Part of a small language model's weights: width 640, 10 heads of 64.
Each number is 128 + 24 x the weight over its row's rms, rounded and kept within 0 to 255. Layers, rows and columns count from 0. The size above them is the row's rms in percent of the matrix's.

# layer 12 MLP up, 2560x640, rms 0.0636, rows 1671-1775, columns 448-511
size [101 103  95 103 109  99 119  91 101  93 107  99 109 108  86 119 104  97 101 104  98 102  89 102 103 106  92  97 102  96  96  98  92 100 106 106 104 100 102 111  97  98 100  98 105  98 103  93  97  93 104 106  97  99 106 104  95 103 102 101  99 100 100  97 106  98 103  99  91 110 104  98 104 104 101  98  97  93  95  92 105  99  99  97 110  94  95  89 100  95  98  92 102  95  97  94  99  87  95  95 106 102  99  86  99]
[[138 141 121 157 162 131 123  81 130 152 128 147 110 139 108 131 105 112 143 116 123 117 165 149 103  92 101 109 136 124 102  84 149 128 171 118 125 127 136 115 113 114 123  98  97 142 112 156 148 165 160  95 143 117 167 124 151 100 150 149 122 150  95 166]
 [124 133 124 119 122 160 171 119 122 131 110 116 112  98 144 131 119 167 188 155 131 111 109 146 156 114 144 151 148 156 136 116 141 127 102 177  91 130 136 110 119  94 185 161 154 106 126 156  75 123 137 139 108 168 105  88 108  91 114 135 115 129 142  73]
 [114 190 155 157 143 161 157 131 129 108 123 178 156 188 159 119  99  97  95 111  87  95  81  80 119 109 116 136 127  96 130 149 133 130 168 148 151 166 150 135 151 119 140 124 120 114 135 104 175 116 129 136 147 129 127 161 162 151 109 106 134  98  97 105]
 [135 109 119 119 113 117 122 127 138 148 161 127 147 135 139 108 115 124 102 119 110 145 105 141 176 129 162 113 151 110 155 138 120 132 120 135 134 154 144 118 153 130 113 144 136 146 128 152 120 157  95 135  89 127 123 137 131 106 153 143 110 130 161 120]
 [135 159 126 148 175  95 161 135 112 140 133 122 133 128  84 137 119 121 136 129  78  80 147 166  82 165 129 140 115  86 129 105 205 132 133 139 137 138 121 147 124 164 154 103 108 107 128 136 140 161 113 148 101 110 151 125 139 144 119 155 149 138 131 137]
 [165 138 145 141 116 125 135 122 141 126 129 154 139 143 124 156 142 169 114 151 186 150 112 133 132 127 155 121 125 131 175 146 116 152 137 117 134 165 137 129 110 185 180 129 170 171 131 137 110 116 105 135 184 137 134  97 112 128 112  91 166 142  72 143]
 [136 159 126 111 102 108 115 156 119 136 173 131 110 152 162  89 124 128 143 128 132 117 124 104 168  92 117 148 108 150 126 120 113 144  91 128 125 122 102 143 148 134 142 185  82 168 142 135 149 124 117  93 129 124 132 107 108 129 122 135 129 112 134  94]
 [105 130 121 116 188 131 157 128 136 121 181  90 112 124 164 122 113  57 122 133 123 135 133 166  99 148 183 111 127 114 113 125 115 121 158 142 120  91 160 122  89 120 123 108 145 111 108  77 119 151 117 118 150 142 131 167 100 132 157 112 107 114 123 131]
 [ 69 144 115 119 116 124 108 127 135 128 147 141 135 160 113 119 121 117 118 144 124 134 117 140 154 156 128 107 140 139 124 119 116 101 119 155 128 130  90 108  99 125 170 117 126 122 143 105 118  82 133 168 141 160 132 146 111 164 146 152 119 170 123 159]
 [133 118 131  98  85 130  99 116 134  96 146 121 118 131 173 141 148 109  88 155 144 127 126 132 135 133 118 104  65 129 106 140  84 160  86 153 100 117 128 153 152 132 150 126 102 128 128 149 111 102 152 155 156 144 144 155 145  68 127 137 173 112 123 135]
 [ 94 113 140 105 138 118  59 126 135 153 124 121 132 110 103 139 143 157 131 144  87 141 120  89 152 158 147 110 139  93 187 173  97  81 126  97 106 165 147 158 100 160 110 140 159 134 134  69 130  93 144 127 134 147 142 126 136 116 162 127 148 127 117 109]
 [114 100 145 156 113 109 124 131 115  94 146 137  97  91 148 125 139 108 126 175 128 140 157 121 110 129 127 145 161 108 107 108 120 180 140 135  91  96 109 188 103 109 113 100  87 137 132 131 145 101  97 162 115 118 118 129 136 129 139 124 164 110 135 150]
 [ 95 103 127 141 107 104 161 108 143 132 138 159 137 154 171 135 147 171 112 178 104 162 136 128  71 144  99 130 131 146 163 116 123 130 178 129 123 163 114 131 135 130 140 162 156 155 127 108  95 101 120 124 140 107 112 122 143 130 137 133 139 121 116  88]
 [134 117 147 171 117 133 100 154 186  81 182 136  95 120 121 145 121 105 139 123  99 121 139 100 171 127 127 115 122 138 136 141 106 131 154 118 147 111 151 150 130 189 113 123 118 142 135 139 113 130  73  83 118 110 138 128 150 140 157 153 130 154 160 129]
 [134 160 132 119 111 103 143 125 153 110 123 148 104  87  91 150  89 102 160  94 105 124 103 126 109  90  97 121 100 121 143 135 126 133 121 161 140 133 123 108 135 125 131 134 154 116 130 125 168 157 142 123 149 144 108 116 149 153  98 103 149 151 103 144]
 [ 97 127 130 118 116 130  85 130 148 121 101 102 150 135 184 136 133  76 120 126 140 125 147 107 112 106 111 115 143 112 138 120 135 118 145 133 142 140  96 113 165 133 154 115 122 154 113 157 156 136 118 145 124  96  71 127 143 164 128 136 129  89 138 139]
 [123 164  93 144 142  95 191  95 110 113 166 106 103 159 104 116 136 131 116 128 134 123  89 101  92 141 109 128 131 114 141 106 142 136 155 134 134 138 108 117 117 106 116 130 154 115 139 122  79 124 157 147 106 110 101 196 148 158 113 115  98 113 136 116]
 [118 121 146 122 110 138 140 122  88 161 125 102 154 140 104 163 128 177  88 109  93 120 136 135 148 113 120 145 159 131 156  87  84 169 128 110 129 172 116 124 143 117 120 103 162 132 132  97 159 147 117 133 144  86 149 112 128 132 116 112 129 136  83 119]
 [136 124 122 130 120 137 117  86  95 124 163 140 117 142 134 140 162 131 128 156 138 119  97 146 154 109  60 131 109 164 104 120 146 103 140 156  99 128  96 166 113 138 127 130 140 145 114 118 136 144 137 144 148 112  80 107  65  95 136 136 115 133 109 109]
 [154 122 153 165 143 103  91  81 132 116 146  91 142 145 102 108 117 136 120 138 172 109 104 157  91 173 126 123 141 157 155 140 108 102 126 134 108 129 174 109  93 139 113 156 156 124 125 103 122 109  93 107 132 158 124 108 169 124 120 177 123 159 140  56]
 [115 123 149 152 114  98 119 141 149  91 173 188 103 141 160 187 175 139 136 124 136 146 154 105 131 156 145 120 146 129 156 164 155 140 133 112 154 121 135 114 133 136 126 176 149 116 134 114 136 138  88 156 129 108 111 109 138 133 124 123  83 129 114 111]
 [145 126 135 135 127  89 121  95 145 138 158 134 119 139 139 125 101 140 111 131  82 123 129 128 136 139 115 126 137 128 119 122 129 133 122 155  99  77 101 133 154  96 133  84 147 157 119 160 138 135 150 151 103  89 121 148 173 108 180 131  95 131 119  97]
 [121 133 152 132 133 137 115 135 130 170 153 135 152 146 110  82 146 139 129 122 154 119 118 135 125 143 136 146 134 157 188 128 117 120 149 112  92 113 110 122 135 130 126 138 122 148 185 122 128  63 121 136  64 158 113  98 149 128 105 132 143  81 113  80]
 [103  97 158 107 126 133 120 176 119 124 148 188 183 121 142 106 118 168 191 125 141 182 116 134 142 155 133 101 112 166 112 108 116 181 119 120  83 106 122  98 129 117  95 122 135 143 145 136 138 110 133  83 141 160 121 117 130  76 119 127 144 118 136 144]
 [146 130  94 119 126  58 123 125  79 144  90 116 150 107  85 152 110 156 162 128 115 141 185 126 122 142  94 105 114 187 129 113 161 126 105 135  77 130 150 128 153 111 110 108 188 150 149 117 158 147 136 132 126 141 129 127 154 109 116  78 163  95  94  98]
 [147 140 166 126 173 114 106 122 149 146 134 128  91 149 100 109 112 136 101 144 109 127 171 137 142 108 160 137 107 122 112 123 131 162 109 138 116 138 105 123 147 144 151 155 145 116 141 120 146 155 171 114 116 105 137 117 150 145 122 166  70 187 124 117]
 [ 89 140 163 117 133  88 148 114 119  96 122 154  97 128 128 148 195 109  87 137 168 112 122 162 163  98 139 114 140 164  83 101 120  84  94 133 100 110 119  91 121  97 104 113 132 100 136 151 158 124 144 132 109  98  92 117 137 118 179  88 170  95 116  87]
 [142  94 122 132 100 150 104 104 149 158 106 150 171 132 174 120 124 119 119 141 155 121 150 133 156 142 103  57 141 127 161 147  99 145 107 169  88 124 136 124 116 139 116 156 126 136 152  73 101 141 175 113 129 134 152 140 113  86 148 101 150  99 140 114]
 [138 155 127 162 144 132  83 123 101 153  84 151 107 116  70 121  91 139 133 119 163 186 106 130 119 121 120 110 122 113 172 105 137 121 143 129  98 114 135 132 134 130 133 137 163 137 173 105 121 114 100 150 147 146 162 143 148 147 100 140 137 129 128 114]
 [114 141 136 125 123 104 134  69 166 127 151 172 176 103 131 117 135 108 137  96 113 158  79 155 128 149 132  89 120 144 140 157 141 115 134  99 121 186 145 104 122 134 126 114 121 120 180 138 143 150 123 170 137 136 119 161 127 116  95 132 155  96 136 124]
 [130 106 130 124 160 167 121 139  98 129  91 117 100 128 139 124 154 136  87 166 102 125 150 110 141 125 123 143 103 146 104 109 109 116 150  68 137  93 121 143  90 167 103 146 125 120 105 117 173  96 147 110 126  72 129 119 157  86 106 110 155 102 132 123]
 [142 155 198 150 147  72 120 147 102 110  91 117 118 116 173 162 143  76 150  97 104 127 146 131 133 118  78 135 115 139 123  90 184 155  93 137 115 155 127 127 129 134 162 161 108 121 184 108 101  93 135 140 110 144 125 101 156 139 107 176 134 117 130 117]
 [121 163 121 115 153 129 112 106  95 133 114 125 149 128  89 144 109 113 106 145 104 153 173 110 116 115 129 122 130 179  75 130 161 155 102 126 137  96 105 181 151 107 139 110 152 120 130 110 106 100 131 123 100 149 146 156 141  88  90  92 107 141  90 116]
 [131 131 114 124  85 113 159 154 115 107 190 150 149 120 146 142 128 113 119 108 154 111 145 104  97  91 118 102 116 140 149 135 129 153 124 137 108 121 156 160 133 122 140 133 118 119 159 151 106  99 131 157 134  77 140 131 164  90  90 123 119 140 122 144]
 [129 129 148 116 105 119 159 150 130 126 104 174 138 135  72  97 183 143  82 116 159 139 117 120 160  83 100 137 128 101 135 119 148 110  86 122 115 151 106  80 129 111 131  99 171 108 125 170 121 187 159 108 129 113 111 115 147 169 119 146 101 136 136 140]
 [139 179 124 121 135 143 122 140 141 144 162 167 149 166 157 145 147 147  90 128 144 115 186 143 155 107 129 139  97 150 140 155  79  99 121 113 119 110 138 144 111 149 114 135 149 145 172 107  81 120 148 145 130  91 112 167  72 131 109 170 137 150 118 138]
 [146 111  90 171  84 132  93 138  77 117 143 136 132 131 123 209 131 119 124 118 107 108 119 125 105 169 134 152 103 117 120 111 131 113 173 113 112 163 119 123 154  93 131 114 124 109 118  84 131 120 118  90 128 119 130 109 127 143 128  89 177 129 174 142]
 [144 123 142  87 118 110 113 138 142 141 105 133 102 156 155 115  85 144 105 122 155 118 162 102 121 113 111 128 157 122 110 143  90 121  95  99 135 119 128 134 106 113 140 146 154 134 138 150 123 174  83 160 125  78 163 136 139 136 127 150 159 144 162  54]
 [121 143 109 137 133  91 101 113  90 113 152 138 120 132 133 141 167 132 100  81 144 112 133 171 159 128 120 104 150  99 106 124 107 143 116 148 150 100 140 122  61  93 154 122 166 150 144  99 167 134 136  73 124 118 133  95 123 105 157 153 127 138 111 112]
 [155 148 156 135 165 105 123 160 135 131 113 168 142  86 152 135 139 113 140 105 130  80 136 138 149  93 178 122 123 128 113 156 108 140 114 100 120  89 103 180 144 120 119 158 137 135 142 106 142 119 123 133 184 138 105 167 126  98 119 139 140 153 167 116]
 [134  77 147 119 182 135 126 130 123 124 105 152 129 135 147 116 138 108  89 109 140  99 130 119 140 113 114 134 136 156 126 146 138  97 141 139 176 141 125 163 143 138 184 147 138  77 162 155  83 154 144  92 137 149 168 118  96 106  56  95  94 152 116 115]
 [152 110 108 113 161 140  81 102 138  73 114 101 117  94 110 122 100 127 145 149 204 140  97 144 125 143 112 167 117 127 123 130 100 104 136 118 168 134 132 133 132 147  69 106 117 170 153 102 155 155 123 124 107 108  98  93 131 125  98  99 167 127 115 177]
 [117 110 119  96 140 121 131 134  91  86 131 126 108 141  72 132 114 120 100 138 126  96 111 148  99 138  90 160 106 141 130 135 120  97  95 114  53 120  96  98 134 132 100 103  88 128 146  98 104 106 142 156  92 105 106 175  76 130 115 139 131 130 152 112]
 [ 93 134 102  99  92 138 136 124 161 147 109 101  94 130 122 141 125 112 181 131 136 174 115 115 155 124  74 150 104 105 129 117 120 141 106 107 127 116 148 133  95 134 145 135  82 101 134  69 120 122 116 110 155 143 180 105 105 130  99 108 137 169  94 144]
 [136 125 138 151 148 138 113 123 112 165 111 103  87 152 124  81 159 141 111  68 127  97 128 133 142 108  98 109 109 117 127  88 169 101 145 109  96  75 152 100  92 139 123  72 130 165 141 104 100 124  95 106 128 106 158 138 126 118 146 127 147 141 126  80]
 [150 170 120 123 137 131 153  97 122 102 136  94 150 116 101  85  87 157 128 159 146 139 110 118 109  97 146 168  94 132  97 121 137  86 158 143 110 156 149 125 136 156 117 157 154 149 137 134 138 136 188 163 143 115 112 124 100 139 132 150 148 158 152 122]
 [150 161 110 169 166 144 149 147 120 109 118 107 124 149 110 149 134 155 146 128 131  89 112 166 121 205 130 135 141 152 158 136 129 155 115 142 154 138 116 150 128 110 156 199  95 175 153 157  93  90 134  99 133 162 141 135 130  82  94 125  93 145  86 124]
 [ 97 112 143 134 148 116  86 114 144 141 149 106 147 114 153 132 142 161 109 119 114 157 126 143 130 125 125 124 129 142 106 124 114 137 168 129 149 149 144 114 112  88 125 130 132 171 148 148 129 119 145 151 121 153 131 146 145 153 130 113 137 101 138  95]
 [125 155  86 165 125 124 136 125 103 129 143 138 135 160 117 101  90 145 141 136 142 122 143  84  99 164 139 141 102 133  97 119 130 124 164 141 160 116 146 121 145  96 117 118 131  93 158 149 131  95 135 137 141 151  99  98 115 111 154  93 167 112 104  89]
 [ 99 141  71 139 140 107 153 100 145  95  98 135 139 120 128 124 126 134 147 107 149 150  99 113 114 143 142 136 163 114  76 106 149 116 118 157  95 121  92 150 142 127 119 133 136 104 166 120  57 124 136  89 137 125 142 106 123 109 187  93 124 100 132 115]
 [ 96 143  95 124 126 142 120 148  90 106 136 115 145 108 146 143 112 132 153 139 150 101 121 113 100 144 134  73  78 107  94 126  77 143 149 113 104 101 114 146 109 141 186 108 159  96 112 103 137  97 117 162 121 130 148 165 106 150  93 103 128 142 136 116]
 [136 157  93 128 120 137 144 124  86 141 143 117 122 111 148 154 126 107 100 121  88 145 111 122 136 171 135 161  90 145 166 124 131 112 131 136 142 114  91 149 115 147 100 148 117  92 150 178 125 110 135 149  96  78 123 126 168 101  84 146 134 126 160 119]
 [104 130 135 125 105  87 136 128 121  65 142 135 145 121  78  80 132 141  89 105 105 133 163 130 137 114 155  97 124 102 182  86 126 143 154 126 134 103 131  88 147 146 118  81 113 176 108  87 127 137 118 163 147 124 128 117 108 111 142 158 125 146 123  83]
 [137 102  78 125 158  83  91 147 158 126 160  95 128 159 133 144 137 147 101 175  87 149 152 111 128 115 136 162 111  89 114 121 117 151 128 135 102 150 172 148 134  92 108  84 162 113 115  97 164 134 112  90 129 135 170 134 135 148 152 126 158 150 135 109]
 [111 131 122 158 129  86 168 152  78 109 173 132 137 137 129 127 144 147 153 100 179 108  90 140 194 148 115  93 100 144 115 108 133 158  92 150 136 114 118 167 148  99  96 176  91 159 120 130 136 129 120 157  71  95 129 129  90 110 122 125 106 134  79  95]
 [107 176 134 138 135 157 139 140 132 119 160 109 160 112 119 109 108 132 120 136 146 122  88  98 172 157 162  26 163 102 154 155 113 134 132 114 149 129 119 158 112 156 164 136 105 134 139  88 140  86 111 157 126 156 170 121 140 117 179 162 139 176  89 103]
 [127 133 125 128 107 161 167 133 133 158 143 154 155 145 155 129 113 118 146  91 127 126 148 169 135 152 147 133 166 162  90 148 149  96 118 144 121  80 106 143 110 114 177 156 110 122 119 110 125 111 170 133 112  98 109 126 143 147 123 193 148 120 116 175]
 [155 137  49 136 146 122 127 150 107 122 134 169 124  82 111 157 178 142 128 113 121 125 113  96 129 117 178 134 145 130 111 130 144 175 106 104 150 171 162  92 114 131 130 138 133 140 152 132 140 153  94 179 113 153 144 143 140 124 136 143  86 146  89 147]
 [126 153 140 136 161 133 132 104 123 112 141 127 127 136 153 106 150 117 150 136 119  97 125 154 138 130 121 101 132 116 133 127 109 130  69 152 130 129 133 127 121 111 113 111 116 153 167 138 111 137 110 107 148 141 143 165 136 150  98 127 128 168 153 164]
 [169  79 167 151 145  96 133 168 132 159 170 136 123 106 118 138 131 137 142 143 133 138 126 125  95 125 138 108 153 123 122 130 127 112 135 178 151 154 149 151 137 123 143  97 100 197 116 138 149 114 127 141 101 100 138 121 132 141 148 139 125 113 106 102]
 [128  83 162 115 132 110 132 114 151 100  92 143 104 121 158  80 126 169 104 122 125 142 120 143 148 129 116  92 115 136 118 128 120 152 134 134 142 115 112 135 129 161 156 113 163 153 131 131 135 132 131 164 117 134 117  71 120 123 104 158 107 136 140 104]
 [122 140 178 153 152 152 108  99  96 111 147  97 139 137 163 142 109 110 133 155 126 115 127 122  90 113 160 124 187 122 138 115 142 126 122 207 139 110 157 111 139  98 123 164 135 143 117 137 148 177  89 110 105 119  95 139 131 127 170 137 143 129  79  97]
 [144 145 160 118 119 141 148 108  98 157 104 165 148 134 134 114  99 110 165  97 142 140  75 130 136 105  85 108 156 157 158 114 143  88 134 104 138 155 144 147 152 119 119 126  98 143  86 144 124  88 132 151 165 140 121 160 110  77 128 113 154 124 130 117]
 [140 130 109  80 141 172 126 156 135 173 157 112 142 163 127 115 105 139 144 151 148 131 173 109 142 146 136 112 103  97 188  70 118 120 115 123 149 119 156 155 107 125 150 129 135  80 142 121 117 111 118 139 134 137 127 109 155 111 138 139 142 133 135 140]
 [115 149 145 109 159  58 144  82 145 162 103 120 129 151 148 131 127 103 143 134 129 112 109  87 160 107 146 127 132  93  94 146 109  95 128 137  64 143 124 113 116 145 104 148 163 116 139 156 146 143  95 125  82 118 134 124 163 147  93 105 115 135 101 152]
 [167 154 115 113 167 132 145 115 174 127 115 132 125 141  69 102 181 112 125  93 115 176 129 145 108 109 100 108 158 146 114 172 124 139 140 136 145 140 107 114 116 135 155 100 140 103 124  95 120 142 124 151 132 121 142 133 125 113 133 122 100 132 132 109]
 [114 155 115  87  94 101 126 141 132 157 114 111  93 157 155  94 140 135 161 135 106 148  96 132 132 105 150 130 112 108  99  94 120 179 131 149  99 130 140 124 161 133 174 137 107  96 110 145 123 170 180 135  87 138 137 150 162 106 133 109 109  90 112 120]
 [ 85 174 150 149 138 100 118 129 107  93 164 131 116 123  82  92 145 120 122 158 116 132 151  85 105 119 144 166 135 141 105  85 113  78 135 133  85 153 110 160 127 132 154 162 154 138 108 113 109 162 102 152 167  93 118 105 127 149 122 116  89 161 145 118]
 [109 126 114 152 152 128 147 116 115 170 162 122 135 153 135 106 134 130  94 104 117  99 113 128 169 147 142 165 141 145 119 106 121 135 107 127 144 137  99 118 106 104 128 142 111 110  85 103 118 124  93 135 127 142 104 130 145 134 174 118 137 111 133 118]
 [135 132 139 153 119 122 151 108 125  97 130 149 144 143 136 181 115 125 113 163 135  97 144 126  83 135 116 165 137 154 119 138 151 112 134 117 104 156 159 103 153 150 151 104 102 125 156 134 129  91 131  87 128 123 128 119 128 140 136 143 138 151 147 141]
 [163 127 160 155 122 130 124 147 165 127 138 169 124 126 117 108 142 135 154 105 181 133 144 114 138 128  96 156 122  97 119 134 110  88 117 113 119 133 130  96 174 150 151 105 126 144 144 111  96 170 134 132 183 127 142 152 165 130 136 149 106 140 169 104]
 [ 94 145 126 162 134 173 115 151 119 133 116 158 154 120 122 116 125 128 130 130 125 129 100 116 138 142  74 104 126 143 140  97 169 173 120 118 123 123 119 144 148 122 107 147 130 107  99 114 132 144 123 129 138 108 145 140 140 125 151 142 165 191  79 114]
 [ 76 160  56 126 106 133 170 189 135 128 169 121 115 136 150 139 104 152 167 128  89 111 142  96 133 129 122 143 153 122 142 137 130 148 150 119 106 137 154 120 148 107 103 152  91  85 132 137  98 115 130 117 122 115 142 141 119 133 104 111 188  81 135 155]
 [117 173 134 185 162 128 166 172 144 100 122 101 125 165 104 186 139 129 153 153 125 147 136 152 125 148 141 139 146 117 119 108 123  80 141 154 163 124 147 173 166  93 131 138 123 134 125 146 163 143 110 118 154 147 146 131 160 106 187 129 178 117 123 110]
 [143 110 100 136 107 109 163 107 161 147 137 142 141  95 105 140 148 141 107 126 154 115 143 127 106 154  95 125 107 163 116 117 129 141 149 141 195 140  86 115  96 134 130  98 116  92  93 165 159 144 130 183 131 104 128 101  97 142 144 103 124 127 109 127]
 [136 118 114 134 116 120 127 132  95 146  80 146 148 135 161 127 120 134 121  95 136 113 152 174 151 166 132 116 135 171  96 137 131 126 119 173 105 123  90 112 113 129 145 107 145 145 136 141 123 109 101 140 117 129 154 155 131 123 135 150 107 126 112 157]
 [ 87 142 115 103  72 102 153 117 162 135 136 148 117 113 151  94 162 113 124 153 121 154 144 130  96 145 117  95 113 140  79 121 108 134 152 133 168 109 110 148  94 140 132 124 115 138 119 110 158 108 168 129 109 138 115 140 129 140 122 157 165 127 146 140]
 [143 130 136 103 128 115 143 129  97 156 119 110 104 103 158 122 124 144 118 122  94 106 117 100  92  74 139 122 110 145 132 114 131 175 103  81 145 145 115 134 162 159 120 100 113 111 164 100 113 119 121 114 113 157 152 128 111 103 145 131  94 142 127  93]
 [129 175  88 132 146 146 152 167  86  96 105  97 121 109 134 152 111 126 140 108 131  83  68 116  90 108 107 155 122 136 163 106 119 108 130 104 130 130 105 124 132  65 117 113 107 149 127 114 123 188 107 125 164 131 113  96 164 125 125  99 130  90 102 137]
 [177 170 137 145 106 130 122 137 160 136 123 111 126 134 131 128 141 130 124 127 108 131 139 176 141 105  99  95 127  62  96  83 146 153 101  85 111 132  76  99 128 156 128 128  81 135 115 124 101  97 126 129 137 119 136 122 113 128  87 109 120 130 105 138]
 [105 147 134 133  76 152 143 135 137 119 117 144 130 120 143  99  52  50 150 142 108 126 122 166 103  89  98  91 146  91  91 135 169 131 146 130 131 132 129  95 108 124  91 170 167 128 142 154 129 132 151 129 141 134 146 139  80 131 138 133 110 154  91 100]
 [137 116  99 153 132 134 135 123 127 139 153 103 132 118 114  78 159 120 133 115 159 121 125 155 125 164 151 109 100 159 180 102 177 103 128 153 109 151  93 146 139 147 158 145 132 148 100 126 140 140 133 129 156 151 131 136 124 120 126 144 125 126  99 170]
 [133 102 130 171 129 143  98 153 143 151 116 126 123 124 115 157 153 155  75 107 105 117 124 115 128 159 132 104 145 106 129 152 141 127 113 117 162 129 119  95 139 118 110 125 127 149 122  95 113 125  96 132 128 157 123 113  97 128 126 166 133 159 131 102]
 [157 150 131 129 111 116 136 109 113 129 120 115 134 112 165 105 117 105 110 119 113 103 112 134 111 128 117  97 129 125 160 120 157 158 141 179 135 148 124 113 173 115 169 133 115 117 133 148 129 119 104 171  99 130 117 131 100 122 167 121 147  97 123 121]
 [ 90 107 182 133 121 140 119 114 136 133 115 143  93 108 147 123 136 116  96 140 184  82 139 124 136  87 168 147 153 185 147 153 119 154 130 129 118 189 120 139 142  91 159 114 154 144 157 142 145  99 104 131 152  99  96 129 129  95 154  51 116 128 129 145]
 [187 136 112  92 116 132 116 116 118 116 118 110 106 148 165 132 164 166 137 119 144 124 132 118 162 120 129 147 109 136 116 102 141 125 150 116 100 101  73 101 120 168 141 153 128 137 103 108 119 161 149 121 108 181 158 108 131 147 165 115 149  85 132  91]
 [115 145 122  68 113 118 125 109 118 152 139 154  72 101 105 121 155 114 102 148  63 120 136 101 117 128 133 104 165 137 104 118 111 153 153 128 112  75  91 117  68 142 154  89 160  92 130  64 125 126 127 175 145  90 115 108 121 114 121 153 166 118 140 105]
 [125 128 132  39 146 148  97 163 129 130 161 128  93 127 149 125 151 136 149 119 167 123 133 139 184 157 148 128 126 173 103 126  76 156 111 124 151 173 153 104 137 139 101 115 131 139 105  91 131 184  98 162 102 168 157  98 134  89 168 150 169 130 134 171]
 [155  81 117 151 120 137  87 131 160 176 132 138 104 126 161 122 136 123 119 195 135 145 177 112 160 113 138  97 149 138 151 184 126 129 165 126 128  94 118 146 132  93 136 127 107 147 117 118 107 149 133 126 117 142 130  86 141 163 145 104 151 161 145 170]
 [122 141 141 144 150 133 128 128 129 154  98 144 112 123 183 118 127 110 127 104 106 128 155 110 144 122 157  67 145 110 138 128 121 152 105 124 148 118 175 142 155 141 120 126 126 118 108 157 127 150 143 164 114 123 155 112 148 129 121 168 129 160 111 101]
 [118 101 129 144 140 104 118 128 110 108 102 116 117 148 149 129 173 128 104  79 153 152 124 145 115 120  80 143  91 142 129 141 139 123 132 102 131 146 118 160 104 124 132 121 120 102 123 113 108 135 122 114 126 122 150 118 104 127 149 113 103 115 181 118]
 [128 178 149 153 145  88 151 139 185 167 168 149 111 130 146 109 115 104 187 131 141 112 115 147 134 133 120 105 171 140 134 133 114 134 114 150 163 104 184 149 119 148 117 128 140 141 133 160 149 155 137 119 134 148  94 177 181 131 127 108 115 146 120  93]
 [ 93 148 135  54  96  87 124 142 128 142 158 153 142 162 153 103 125 136 145  92 131 122 144 120 112 123 156 116 168 107 131 101 133 119 145 139 130 106 115 120 153  99 151 138 154 153 127 106 105 151 112  93 106 200 135 142 107 138 181 134 137  80 175 111]
 [105 186 124 144 141 129 138  85 157 158 108 160 119  74 133 109 128 130 137 192 110 121 147  95 136 146  78 132 129 118 111 139  82 166 169 170 101 150 145 118 153 176 164 102  93 121 156 161 150 130 141 142 121 121  63 135 103 130 139 128 136 153 131 148]
 [125  99 148 132 136 147 127 120 164  94 133 128 129 172 152 121  85 131 117 190 160 121 144 181 115 145 110 145 107 151 103 142 149 195 132 124 133 104 102 145 120 144 112 117  83 114 142 121  88  86 111 121 127  79 137 109 125  78 130 118 121  92 138  97]
 [109  97 135 121 123 139 145 100 116 127  89  94 116 134 150 106 150 123 158 120 111 186 147 162 137 125 158 120 106 135  71 132 149 153 121 124  94 148 181 119 145 148 103 102 110 110 146 128 138 130 113 128  77 164 128 125 106 122 134  96 113 119 140 132]
 [123 124 133 114  91  90 165 157 188 129 118 121 157 172 179 121 130 150  84 154 133 118 120  90 126 110 115 117  99 132 144 141 133 107 130 141 108 127 119  97  65 125 147 141  97 129  98 128 105 111 108 127 168 110 125 132 107 113 109 151 128 115 122 129]
 [145 147 125 151 105 109 124 137 120 132 133  85 110 102 143 108 144 115 122 140 205 124 139 119 113 145 128 105 105 116 130 118 105 100 154 136 141 126 128 152 141 151 109 134  98 140 132 161 137 143  98 132 117 154 117 147 117 104 124 134 132 138 123 116]
 [120 110 129 125 139 123 116 120  94 105  89 130 110 128 131  82 140 123 106 104 132 126 119 150 116 145  92 122 121 168 143 126 147 108 103 137 136 131 134 160 131 144 132 173 112 130 113 127 107 115 104 136 170 122 124 118 132 138 133 117 149 113 133 111]
 [125  99 164  82 112  57 112 167  98 138 143 130 118 158 150 117 147 124  92 175 135 155 148 103 106 123 144 122 152 134 156 126 108 107 153 124 139 149 122 198 144 115 107 146 132 116 158 133 140 114 121 121  83 122 158 142 116 139 130 147 107 157  97 119]
 [101  95 130 143 110 126 102 150  99 121 168 139 100 177 155 139  90 164 117  98 142 127 152 111 110 136 117 139 150  99 146 136 111 147 112  96 116 116  86 168 137 158 143 116 144 134 153 101 122 178 118 151 118 127 140 119 160 107  98 172 115 128 101  99]
 [133 143 142 140 100 139 155 135 167 126 110 119 125 139 148  81 130 103 126 109 116 101 120 117 137 132  82 121 154 140 157 114 143 141 145 140 143 136 163 160 138 146  96 178 136  98 126 123 136 147 145 105 165 131 150 128 149 145 204 133 142  92 129 112]
 [147 130 123 146 114 143 151 143 172 138 119 151 122 118 130  97 154 113 168 132 116 142 136 111 118 130 149 157 181 133 170 133 109 107 109 158  73 132 141 170 116 139 126 120 120 159 168 162 110 116 127 160 157 147  85  99 109 109  98 157 133 145 113 141]
 [104  90 138 130 166 133 136 178 147 152 163  79 154 115 133 179 122  94 136 156 145  98  94 150 125 127 122 143 108 122 137 112 150 128 157 138 172 104  84  82 140 120 133 121 177 164 181 125 160 143 124 126 135 132 149 103 137 114 108 133  81 101 129 123]
 [157 148 103 128 133 142 139 142  70 157 107 121 160 107 108 152 159 119 140 125 154 123 147 119 106 154  82 131 102 178 179 119 160 155 110 125 149 122 154 150 127 145 102  93 161 124 111 125 188 111 123 146 129 120 144 125 129 155 152 153 136 140 171 128]]